{
  "num_hidden_layers": 10,
  "hidden_size": 64,
  "num_attention_heads": 2,
  "num_key_value_heads": 2,
  "head_dim": 32,
  "intermediate_size": 256,
  "vocab_size": 2048,
  "hidden_act": "tanh_gelu",
  "norm": "layernorm",
  "norm_place": "pre",
  "norm_eps": 1e-06,
  "positions": "rope",
  "rope_theta": 4890.0,
  "rope_fraction": 0.5,
  "qk_norm": false,
  "attn_scale": 0.177,
  "bias": "none",
  "tie_word_embeddings": false,
  "parallel_block": true,
  "init": "trunc",
  "init_std_qkv": 0.0451,
  "init_std_o": 0.0,
  "init_std_up": 0.0451,
  "init_std_down": 0.0,
  "optimizer": "soap_variant",
  "learning_rate": 0.00655,
  "lr_mult_o": 0.988,
  "lr_mult_up": 0.663,
  "beta1": 0.95,
  "beta2": 0.98,
  "lr_head": 0.0148,
  "max_grad_norm": 1.0,
  "warmup_steps": 200,
  "schedule": "cos",
  "final_lr_fraction": 0.1,
  "batch_tokens": [16384, 32768, 65536],
  "max_seq_len": 1024,
  "doc_mask": true,
  "train_tokens": 158000000,
  "max_steps": 4587,
  "dataset": "wikipedia_en"
}
Each number is 128 + 24 x the weight over its row's rms, rounded and kept within 0 to 255. Layers, rows and columns count from 0. Numbers have three digits each. The size before them is the row's rms in percent of the matrix's.

# down: layer 5 MLP down (transposed), 256x64, rms 0.366, rows 182-255, columns 0-63
# up: layer 5 MLP up, 256x64, rms 0.228, rows 183-255, columns 0-63
down182 085:168101113172134109087145132112118079112157132157128137117085128115096147114140172088160145122150119086123114115134122136114132162141181133097155113136121130149145122129106141123117085185130149
up183 108:129150094149140088135134144100122146159124101144132143092133091103113164149108130144074129090126122106156136118099118134152126136136114117108098171141160142133105093142084102086100171093136157
down183 082:127138140118143154163111101146141104117139158123101125107121139124174102121137111061154115146100131086137124147158117072104168132101150152105154112127120135120121155096150136153166082117130166
up184 098:109194164123155120115159116135132129126096159139131129120107095151149150117106102125135110133126169098097154076112153126101121166156150122155130171111156133137157135099119132077168128131103121
down184 086:134145081136159142149116152156166117125115172126122117108155133101123116142114169135153153130157124157118112153138130163137086134119115124093125111137140181122130148133136172168054159143140138
up185 107:099142169147116097158136119146121134150113086093168146138126124085133120146127113093139096118083122141117076123141111168124160144132150174122101151123113170151126145134098137140140136070150134
down185 107:121083159176174117125120157109090132145140132133108140165143151106182117139134160113099109096160127152109089161088116124107135127185127125149123096092112110140116127118155130138129120146093120
up186 094:103133140110094108113107074110089152130126118090140139170154172129155160139103154142139178145116114123154123138092122096167148113093110117114109155133146093105134145132102132105134073123145113
down186 093:137118109105141138112127164127095098094114145129093125078069119133124064116136116139113086147085112102099137160125116102105121140130116117165122150070126133145133138141151163120145109156151130
up187 092:109094129162119109143138119146122121130144088122094128108153173109161109044124155128106153128141131158131155084132129133123153147126118087112127137117127140091155130095136161127101124138072104
down187 081:132132131102153125129082163090131077141141139124132121115092112102081129149123146123155103076129103080128123184148148136131131132127144118133135119171140118168130112086123125112101110145150179
up188 104:116115107121124169153111153141136138155142159105119150125149148129153119158126135088089127137084082107131136079131066129190157152120139135103154160132100099130126117115132115114125107150161156
down188 103:124125120138138103141099132141132156145133086153135166139161095164124162150124143172141161153138152171121073131138127113129142115124132158117107135123102134082115188131139066144126111159116109
up189 093:090153129155119190122155154111092160131132084085129143129160093154149140121150118099141098116121159144145154117153120145118136074106119137136105105109118094117088127131105073105114131118125137
down189 081:142137133119126100118110118143149118171130113103141110118109138118105103155098130116156173158112170136137101187095124093147133160129139123124150150123130122114139099187180178122148132094123095
up190 086:118087155111136114163151155143143116107094132153088109145115125123140120169120106149147129072099108106133062151094067165137107168107134133100155129141128152129146140132125121118098117117126121
down190 083:154128115142080156086129129093117129171132127130112125110147101167097097112087175114125082117147134129114157123138150109100142140135128106122100131116091121090153089118090154071137115143121125
up191 109:123111133158134139125135129095112122147108134152141117138079157171154120108180102126148157141097104106117135091130122142123134154107093119091109159145137150110097196133129145147086106092163122
down191 118:145106143118147124134122056173113136107104153136111132119120123144106119128141088160121081204114114092115109118150093153124123151156098146138166138096104136155101132135142134102125113127114103
up192 096:107120069153116082144125145122118120115098140113104130105135115082173123097138117144144089104093140139131151101129150117099067093139159140096141136146137128129134135122118132100116179093110161
down192 079:185130140110127161099147110129134143142147129121107128142151107156104074187138118122123175110156137142129068156094071123167134130133107133136105135122121117152115113162133127143119096113136096
up193 092:096107103104130084121116131116121144110122148091124157119111114138130169128128087143147128117165159153115146098121121168134137122068091134162147125121162124098094134109156119075137115068135120
down193 083:174130124158131119100159156130120160164116092119133136100128157139150116107107141107144116154185122125100136104130116124105108121156098155100124105155104077141073131092130124090153152108137096
up194 099:124099084128128078100125173141129131152181123168116123102167144139126125112113129075089165127137116119081132118126113123153150144121129152107123130150117120180158165121101114169128141130146149
down194 100:161124135143103142135124134093160108169106096128165103143110168147171113183124118126134144103130094124152117165115079106133088090119165179118134115139113127094107151150128125127113141106104121
up195 084:085118116132157123159122138135130154143120139133105123152090201109139120114156102121140127133092134159155182114122066148141115104117122127125116126109140077100096131150078105134121120108151144
down195 088:133139101120133110141140171068140152158163118158118123117145151140128089173134156140087151144136130136143111102100130146129097140175121144132130097145148090095116139128136141114100180139155079
up196 107:125127119155104121103158097119163174098107112113128116109131117116181142140130090110134124120171142164130137114155149169128171120154132177141103122081109113153125121163088087104128143152127111
down196 120:140118160118105145170087102121150110117110100084147137158138081166157144169120134147136126183109103092139126106145104139117166104131120098088137151127126154091109131140125086142125118162120124
up197 102:088125118142138141091130115161146094094111142104132096111115139119142154131123114086141077099100100161146068133139136175068111125135155119129120122113129123098124151130164103080132142145127128
down197 112:117142112127140127090151117105127145157099126142107098129076161126132124082133145132099122131082130144129173134095118096192130087120102147139125139112111131149128066120171138106156150140132111
up198 106:164109092142106119156119149107127154115154114164148122083137105166143116123142139110107126130137049127143110154117154073120136117174118157167119129147131116121105142122070133108145130139112110
down198 083:097157117083173125133144126137147109151133133132161152141087149110134143137116118156114137099100199139126142137143126166155083152099161118122166133128137164138144133127173118154097126124158161
up199 092:160160112120132086103136128170085088126164168135099114097117145126145139149112088118127133135095100137130106136156088124117136153107138090164093143141154111137168147147135105082166121141138121
down199 115:142171098138108151151143099170123124105136176110152100112108132120104148125092079092114110107149133122136099149096148144108130126100168146138172146128107128153109139153118125123163159111168171
up200 100:134135143125175118161105138178139108159127120105121152158148136158118111123134115093091151133099115156152113141116110100139119112155109103111154174125082177098159140112113132172092113160129107
down200 093:140128123099078128125133121075138116146130137137148114135142139107109119155110086126170093130130099099127135156123121112129122142082106129098122138181152109157106123119140122101062142150175172
up201 094:145126135169113094095113142147105137144158116145113094069111102115126133112156134128096080110121133135099094154112118149124180101112121129136119134147114124076110124069157125105117113160103153
down201 085:163094108120164143118121129103153113107150097135170140141127110141137118140150136084169090098166124116144175097143133120131106116148105135108120089074117116169127152167174120132098128137147126
up202 103:163107159124094145143081078115125134107166103160125157132140150131111093104144105083122162103115115146136112119132131146127150107093130133074124106123099162117128100147104151097110079103118143
down202 093:178141087123147113093135157125071108159101119159113112117151135110114131111134113115123119102159117135140114064154119149125115100131140112120151109108141091143124153088186134124159149162149141
up203 114:128121098103128123144051117122149105150168107127102104109112126143134162123110151106111139168087112149142176154124121111110131157135121156138130139089118094118109116169075133166151118115143140
down203 091:126122131170149114105164134145153138142139063101144133162128120139138090114134124115151102131164153140119109112122086161161093149158153117096141089123102099157105160081115111131122126163121157
up204 118:137170136105140099134119151139151163113124090168131096163182126175165128112160163113148129094197146126136149103116100148129133145144122147131113148141143146097119100117152119149156123134101111
down204 080:091113119167130148154169128151107083126153181109117152107107142089092098136117121156124125142090107138127095129153154126158126109142139134134130096121133136139148189119124128128101143135169186
up205 084:143098120118194112085119120142119119117120152132158119092170149148102132141127108109086163113119131064178107139132166107113126125138137107111098128132127105112188110127141108108150117121154127
down205 082:132141142128074175150135161128151123153144151123122145168093136138146128138138140139176122143152163161110199097110108114153135100125139116143161107107142132098071124114136105158124153136117113
up206 099:085098135099119095125096125122134099117115141140099109122149115128157129154115099079126161129155129090157137118107111143104136149128071146137110077094104094115110099146157152129142071122141139
down206 093:182121089088117148097153120122153177130115113119138128146106103152114091119160125164139124128104124151103167099126132144132127110133142124119146151162129195173130161139085146096141118117151134
up207 115:087109105138126142146099124149132147156177169139104147101115132128102099110119128156132129161080121183082134153144109138168155101102124125111196137157125123147104133139124120126151115134158133
down207 114:073138116129115077173112119147171104113148102173106117120103110111142154130157113124103142106066113072135119101115118130150132118114147113169132133151147110127151104122092121152096135146126116
up208 090:149109135135124119131107116098178130156131147120129112118147106179084108124101154116107117115122168139106134090159157144128101113183148165151102129113137169107141107175140097142163129147106099
down208 089:148147110125148092148157177146127163097130152131115115122112167121156101175158142107143136153132158134136106159145092140162133075123120079109135156076135116154121127101119152148129108102113149
up209 101:095139138137145153119123142177119090139133152090129138121169146155131113158124088094134130133121079150110099162129141082145062108122123160116119132151145118154120181133128126107120130132159166
down209 082:147136140132106088135113117096155136128151102130132161088119121126113113096125141127139112127156160132112189100112129158136177116170115126127118126104088154074164083151098147155119101111119098
up210 092:118131156159117118068162109094108134108111171143130133140150148137124134093169119147168133086141120121185144107115112138137110111109088109144140080134101132129135121163102157125104123169098117
down210 093:122132126107094126169099175143157134166154116165153092103137117137142146150107130081147086152142129131151127160131153091127090137135172172098136140145108096161111136090123099129132128103127136
up211 093:120130142132134105119127097121115126100127121146097118097139161108088137084143165124092096122137162075080118096129125160129118167172131134132123138158083114126160114081130121113144103173134105
down211 082:130146141117134115124148133130158131140140128106108129120112144158132088101106115086142115114126114137165122154094091080155132083146125134146087127120141180178106113151127147140121143120052096
up212 103:116134088091122125108099129119134127100113125132114104160158092157152109173126101126084095124116075142175105126132128113110068126124133119147072134164158130095103111104146134122139136119104128
down212 078:175099145122121134132117150109109104150159151103141101093097156108105135101127111132148176154103145084091157130118098136178156117095123149125141129104084119116135142114106119082124101105115095
up213 107:081070115115126135166123131122129077134153172114115166100099156164085144126115123144161121129117157114152107128126129167172095149111105165112134145154117107156122117115143150133097137130158139
down213 109:106090131151110145153149124114091105119123094089108106153107130167110125118174169115134121107132139134152090113100150111117105108111114107158083142143142136127108131102191158132145147151117178
up214 091:092122151125117129153134140155137122087108097197132115133113130122137184137130091148134116131157131123104148106142097158138172129147090174146157154135135179106108135107156112105112140128093112
down214 128:068111161153131115144121167129158107139116132148133131156120157091129183111082112130104144133104113142144152095108104150136142106116118120162092136129129170107147139094110154095095080131124152
up215 101:126129121135111141107118151100109169157161152172085130176159120112072095116151139118104125141158124099164136131150125117118159159085132177151118149095135144142142115156108101105099120115135128
down215 111:081134144106131136135151135073094114187113117126145120140122116120125146140136124137104153125167159138093124142083141083106121097085147163120142135136160133114097124139162130177117170160128128
up216 104:148132097163126115097160162113161107115135127137173109147158167096137092120139146096103132129134126167137112095110138141124146105162133129089091127140150169156109108180153107168124164132115126
down216 099:141138121145131154111096124119121142131123154137122079110144147165128182160126158139135137138152095172111132161118150145131072134153133100168118133156141091107154093090146087120103131163099118
up217 111:183126139160128158104148131135130114084102146109177111141102144135123119091142153121177135144118116162131171124130172140090135108143109129143092104146116157089141167154134108170142116125104127
down217 093:167138110166093111113119126099119125153147105148133188159091080097113095130130178117116138098140111131130136109131119139133158126125101142145103136088149114126152151155104169138095165112089127
up218 087:099119148113138159135128092115070120108110085119135135121137144088170127101132111150138116130128107151104103169131085105149096151103133149117100150138117127103106068090131127139112141085091115
down218 082:167116110118136116168115107122143146146156089158148135157112112151112118147078151144124133141183112120159120110117115137095109116105141066143141122117144109143109174136127126098128197144144144
up219 095:152145117159087147109117110124115122121123123161176138097102105096121158136121141155149115136077112108101127122114179151126099084144105137144140097154122132131110075124123063143109096118143129
down219 117:165115141160088152109112122139108137165123145096141125088159181081066134109132129121148095137101130117113144138136136148157096129089086123135119121145121138137154155093137150076106120130119138
up220 099:135110152154105174144119103129111146120139143149113134107108162146165098129183131147115125112114059176155145136087124138108113130141174109149131141138144111146107154151120098123182109143139143
down220 105:099127126123175164145078108115123142100113117088140119094126143161159154131134163159174121146103144124095162126130122112143129173126135113162105136122143141108124148053107137118103165127133124
up221 091:102059095110125112095160136132125095122138151096117153141167086115132119133110131131107137114120160136140113164100140092123121151143117079110096149106126133121133069127112092126144135183134132
down221 102:124210140131110127115148127110101131139128140127088135143101168157112129151120142132128114123117115133141113080116110123094111096079110164161171113109114090141133089152109138116106131103087104
up222 107:142106176150101145137117078146166110089135131109100123102106167136084102072164142124135114116149152135123145124077168119097158118121127098134124121126100143109116130100131096170151124136134118
down222 102:164120145135125152147121149150114156116098122115098166069147092129119131105062121135093136100086118123138106121155127118106095120131156171135138180129127164144146107158096135121136143113158135
up223 103:142124158136149191118119086093157112183136135114143118125159158142152138124172114134097134128139095097133141126179129165133134102110099144116138115124065152147151120141106123111143100134138097
down223 110:120106175162136151142130131104169145156108147155157148138146129129092153139129195120133112126161171103111128114148118152121133146138112135128145132088138106139176087181147131148175136137140114
up224 089:097141090087121112089160129144135143121115112055140100109131126114172108144117153152105091140108095145127107100125124172125150129143087158168114121101122122140129155159144109102104147114153115
down224 084:141110171155116126093149130113135127121114115132143139148105125082058158170141152072132128103184133177167126131111145086146125110143134117136136148139147105115132139101116128132105154122133162
up225 087:104159175070107118125111136133124147113087123107122132105127110115161099139130110119095151178127122141128134113120164122164099147103093193127113112138163174141119148133162114114145120148157123
down225 085:119110071159177118132129136130130114143127152114131098134136131142104148140125132126136138160225154118159121127154126116143108137141154089121151136101111082151112129105127150158116120126080156
up226 092:131122128140143126140106124119094163106128102107098107122110117092086140108120113103095117141090114166123113165071140103098107101130128113143088094095126140117057103123105111100131127137101152
down226 089:132127142146093119131151141172129126123114108161128127128131124163128104135103132100131172142191102119153118148135103124141124108111176082108161118149125067096165155105144151123151117128170101
up227 109:153125139141120121115118105117153111120112130148129142117150116118151136152093094124130174074140091116170117129123105180106166090132126105153123102136085154151144162148113094128108120060124147
down227 109:142129165166162147113104126140160115107115146129148141107130131170092122145133139110125113122184098180114120153131129096136107114083115125149115104104166152120152152155135151169098146167087111
up228 112:115166111152128098112126134124124102152149144131132133121158040126135097141088126152151145083131134181131128125135127087142097128125110113106131117134126148141124157125094072155090143098117128
down228 095:102074161119132162125121148165097133090155154134098145087147155152133098087089144112122117119113109083135143111133113133136115129170122115163150141147112094108117127107132163145179125138161140
up229 108:135098120166108176119153151157076084104133160090125152103137133107104097105125136135172122121093149107156115138133132128124084190094140144159109122105104121118159113150124133153130138110123122
down229 116:088101146136138118094137136132110105111149111100166123149142144137112133153141121124099137124097133087184122129148137101123097172120191121096126130160113109112120143107179095105147117101164162
up230 091:100160156101106138163163099127078155151127136121134141144161164124151156112143071142154154138089125112128104110138095131115128145079134080083147146102112113132110168125107130142119102134129123
down230 131:126141135116141124140114135099130127214151119154147108158147120097158141157120123103162154106094095084130147155137118108176139151107098120119127161115136154145139155152125130158083146110105116
up231 100:177148170111082124166130124104116111091132129138179128146135109109152109134129116164143116148111145136088157129082099146118130115150122151109105118119131143108176148076104090170135115129143113
down231 115:157121137117106152163135101144092142105133102157122139122145120076180103141085133090165132122149147124155166154114118132167176115086113108112100112092120114094148134142102117111134130164135129
up232 100:133107107075163116129158120158117131159169173144098137154181106128136146131102125146142130088132126156140117164129153115126133125122115143127121191164140112118108140144144134139078171150149157
down232 102:170128146109117134128110119142119126118085114121125136135133114124086114129143128119153145110117086129122107205113175122110118104130094151128164081166170146150146126177124118129134122119095078
up233 099:137137124124128129119161125123116074158147157159185135157141134163147126143134146111152117127100172142101132148061137125110161128160117116124117106073144112119106130113080086105117125141121156
down233 099:162109146134126125136116053137125138122158134143122139175096154160068141158124132149134118140129174101106164131096098139132098155095129126107141132130105101119091129132109118145174127130168130
up234 103:148139109106157137107145103142132098162138140118146110146102105122147088144161147113134133192098129141119134095116139119126153079151155119120082160080143115101113164151128135164156160132121165
down234 073:102115139155099104156099161131126175142137158112127135106158163127085160121112121134132097107178140108136128151117128148134117183101101151155142108169101120153130095108130152089157104107130098
up235 106:143067134173120110107155118117139160153142143144147157109116147174118143119133114166115115132095083151126113140136125149175160097126106069098109141148135156119123149141141130145096129122149175
down235 102:123124138113131086106158113137134069088111107083101132141155107149162133100103128100152135142134112155127117124134118121167124106150175116133131096135164112137114170154111086148091129084104148
up236 094:113117155147104142126150125129115124175124127105137138075120111140154131117131161114091183134092101074149113119107100116167105152119130093129120110103133118134099095087164115119125088091128098
down236 085:151160111129132099112134147078183110099137143160112141146121118122137133102112110108169086108145172114094124126135120123122178102152116135122121105125107174148127178160125099135136182139125142
up237 090:090120114109112102082124113133117117117128162115103098102108145148136117093130133101071090104106119146118110113114151084088114119130128138110121119126157077127097121146155142096155119103143192
down237 076:150116156142119135162070105090149122157127090136158122123128093090098131144082117145164148137141119133126153139097106154171131090096112152116132138098118141115134099121078127155113138134102091
up238 111:135083090187134134158137105138125110126144121149127130135131094091138149168111107167122091123165119151147093112101138172117134150122080145143105128122125163153093080110144131108126103116142102
down238 121:130141125121104114119133113149128165120096102121120114133059119131112136115166107118153138118111111137142099147107158166103106114123122159201134134108160118126121112157138120204124159092138123
up239 098:142120180133118123160134101114128085109167102142127170124146174120102125137136091069138154115105142161090108147107123150142135111122114180092145152141111169115157132131143126164137147138146119
down239 115:117142114114149080086134151075136157121168142127113140155103073107118136119129113127143122107128202078135112130157109097115121124129125156118117120130143166152126147142131120170167119132106105
up240 106:099126095139110099138097148119160117143130117121085172141112152105126137178127079117110143142106106087097163096132137167137126131134075137103104147143079132135125154157136118095086126132132134
down240 110:118127100130146154144137122129118115143135115118128100167137117078113116090134100130105130101102187164153125144102135092139117136116119090133105141180169115137176078114153130147115100168154127
up241 118:189146102151115097113123106100139111156178118112123102103142144127118139116159046139144122121125101127131085145116159139120140117100128130133147107160115173105133110088080131119110126122135133
down241 122:127135172135124153124162137135099162131124138082115101113108121180093098097125126146139129164100132146094150146111150113136132075167119110125149160174130142113160081147144138151101143099116113
up242 109:092126115120108116145110122125158142096115120134098112081148173147131122112185100144131170106113140155128094153079058123109110134094141143101139103176121132145148123116152135127143113148142121
down242 118:076128121104078164143118107115167100122132180139156108102116179136176100138119122126122119088098136148142157154155078146099149133114142097104131157136126105126142117132145139134150099112132124
up243 096:120080102146097172122100139173157114113130164157110147144112132131145101116167148148127153116108143119096141105105112107156120158115104098055109125168109108101121137159107102134136135117119150
down243 096:151131136129102175118126080161120173145136113142118117134131115149112145096138130156136133124096070132120123127151094132147100118144115168119146092148151053124162112150162164147120140154147119
up244 111:104131099112112130146168129064131120149141158084120123102140148086170115108148152121175119149141130127113141100133169146147134165117141106103149134103074117141135141108127101124149128174092143
down244 100:144142093099097133145128109134163147123148094120134111126142081144132104097157081164126149124144148122143142151105119103129139084163133134140110116112126106109190149132145088109171111074136104
up245 095:086160127121106106158124139103174152111157121121137164158101128097127151126148144119138129151108098159124175124126117082120173114109149096108161136103103131119129156120136109158114184130084112
down245 083:113146156155134116107126127143119088126082140123133104119170156156109097094103124125121077086125148157117087135156123167120113103142094167163144115116143117120092088129171107155139115135126102
up246 089:122155109123151130143135130163133106139136090099095104114159159094113183130137152170134131123133150125118138076120133133136115107158165117136074156110138160109093119125143127076120134156123075
down246 087:128111154119093125135128093086129097115100137179126129164091096147114080143150112099172117110155136133105135173137128116122122123090057153148126109132121140126147117139131144143150125097089146
up247 083:132095099153108128125091126150096094156131119090125126190170112100097137132122102109113126084128120134117072124155118117100111146127168154138099124119104145086103129067115124131132138110129135
down247 080:149145106098114143121144084101144129139126105138126090066101081187123139111120092172149139146160131126125131166138121128097156109113107075123125128120151100127130109143145153109130127095143094
up248 090:117168138095117115149089121073105136154116171074142088104147126146180111144123136110126137149111149114140172111128122122145130095123116112132092091093140152108158107126112118092106114127092120
down248 092:128126143201141090104147106143096135136119073124131127185123092108065114135119107101113139109174154136098119145116131158115121125142145085131153156142121106146129120141131159137109141106128139
up249 095:130094112155105160162128114132100111103129158167179113142126155136079103125148143171094116108123139127095142149068167133143110115106128091116118122117087136103138121087131107151147132119135098
down249 090:144140140119161130131155143109141133151135131136102126149140089153190104127132124088111122088168133149086129124127159151106135128139104174093155093153137142136114160193121119152086112134103131
up250 122:146145140142120141105148136111121166113124143120126162123157118140131120077163164098117094128160177166112173169094136135127082143132131154140103142132118147085152135115108124145141103112066122
down250 125:135147113112108115126110164118130104158134108154114133134123140142127113156106177179085148090139108129114151131118138139114135094138098147165145157091111166106140177159120089139067140147103117
up251 106:129104106139133121115099153099141127134119121119127109095119129097131148146123173092143156145115134118122124088122136184102133157203110192143142162130128144128118082143129094137102156142100117
down251 146:076142122122098096110123125163151177130154114111124106166115099102126136132105096153156148150116110115115109108154144153128141136154064103111117153131132167145154089152108135130095137084150137
up252 101:132172127087093112118127100109131160118143113132067127135146113164139078115133124143082120122105096149096122208126106123154131132112130123110118117088142095144162125119115099137139135135103113
down252 084:133053147157135150127134148143118115137132133114160119146113130069123151154130146117162112172153142104141122085098176134108128111151109112133118126139135133120093120116185172139118167108142124
up253 094:124115093120110145105103168117103096142140114100164126095155135079129121122118130110073158109124092119131119093135106121075112126130132099173088079101123143114134119094112104148143116098108117
down253 081:129093146112141114127117138142134152120079119115091120133095122171152062149080132138138101143129131109079128113122114105154155151150127159062155139116137097118118162127125168109134117148146136
up254 101:100139103148153117149149111159139104155157151122117134116125087100114142134095132161144143126106137143160108126140101137149142121154169111136145143122123119212144163141137178128108176111135173
down254 078:125145146136074141125138107074160176081114107150148125132132120180092151121130102123149125113113142105137101136131136132120106137134137171155118107134144137064104125121100093092124096117102103
up255 108:118106128139104134138110153126121154088122120103150127141117098124122149101117137115168108116140134139131162141110099150092172133149121162149089112117123139122066061152097067146130144148124103
down255 155:131111121105045107114113167150086099109143110061146168092109144133129144127129117109120093108150133151154113146141122135136148134157139157132139103135183129117143141145143134109136157142103138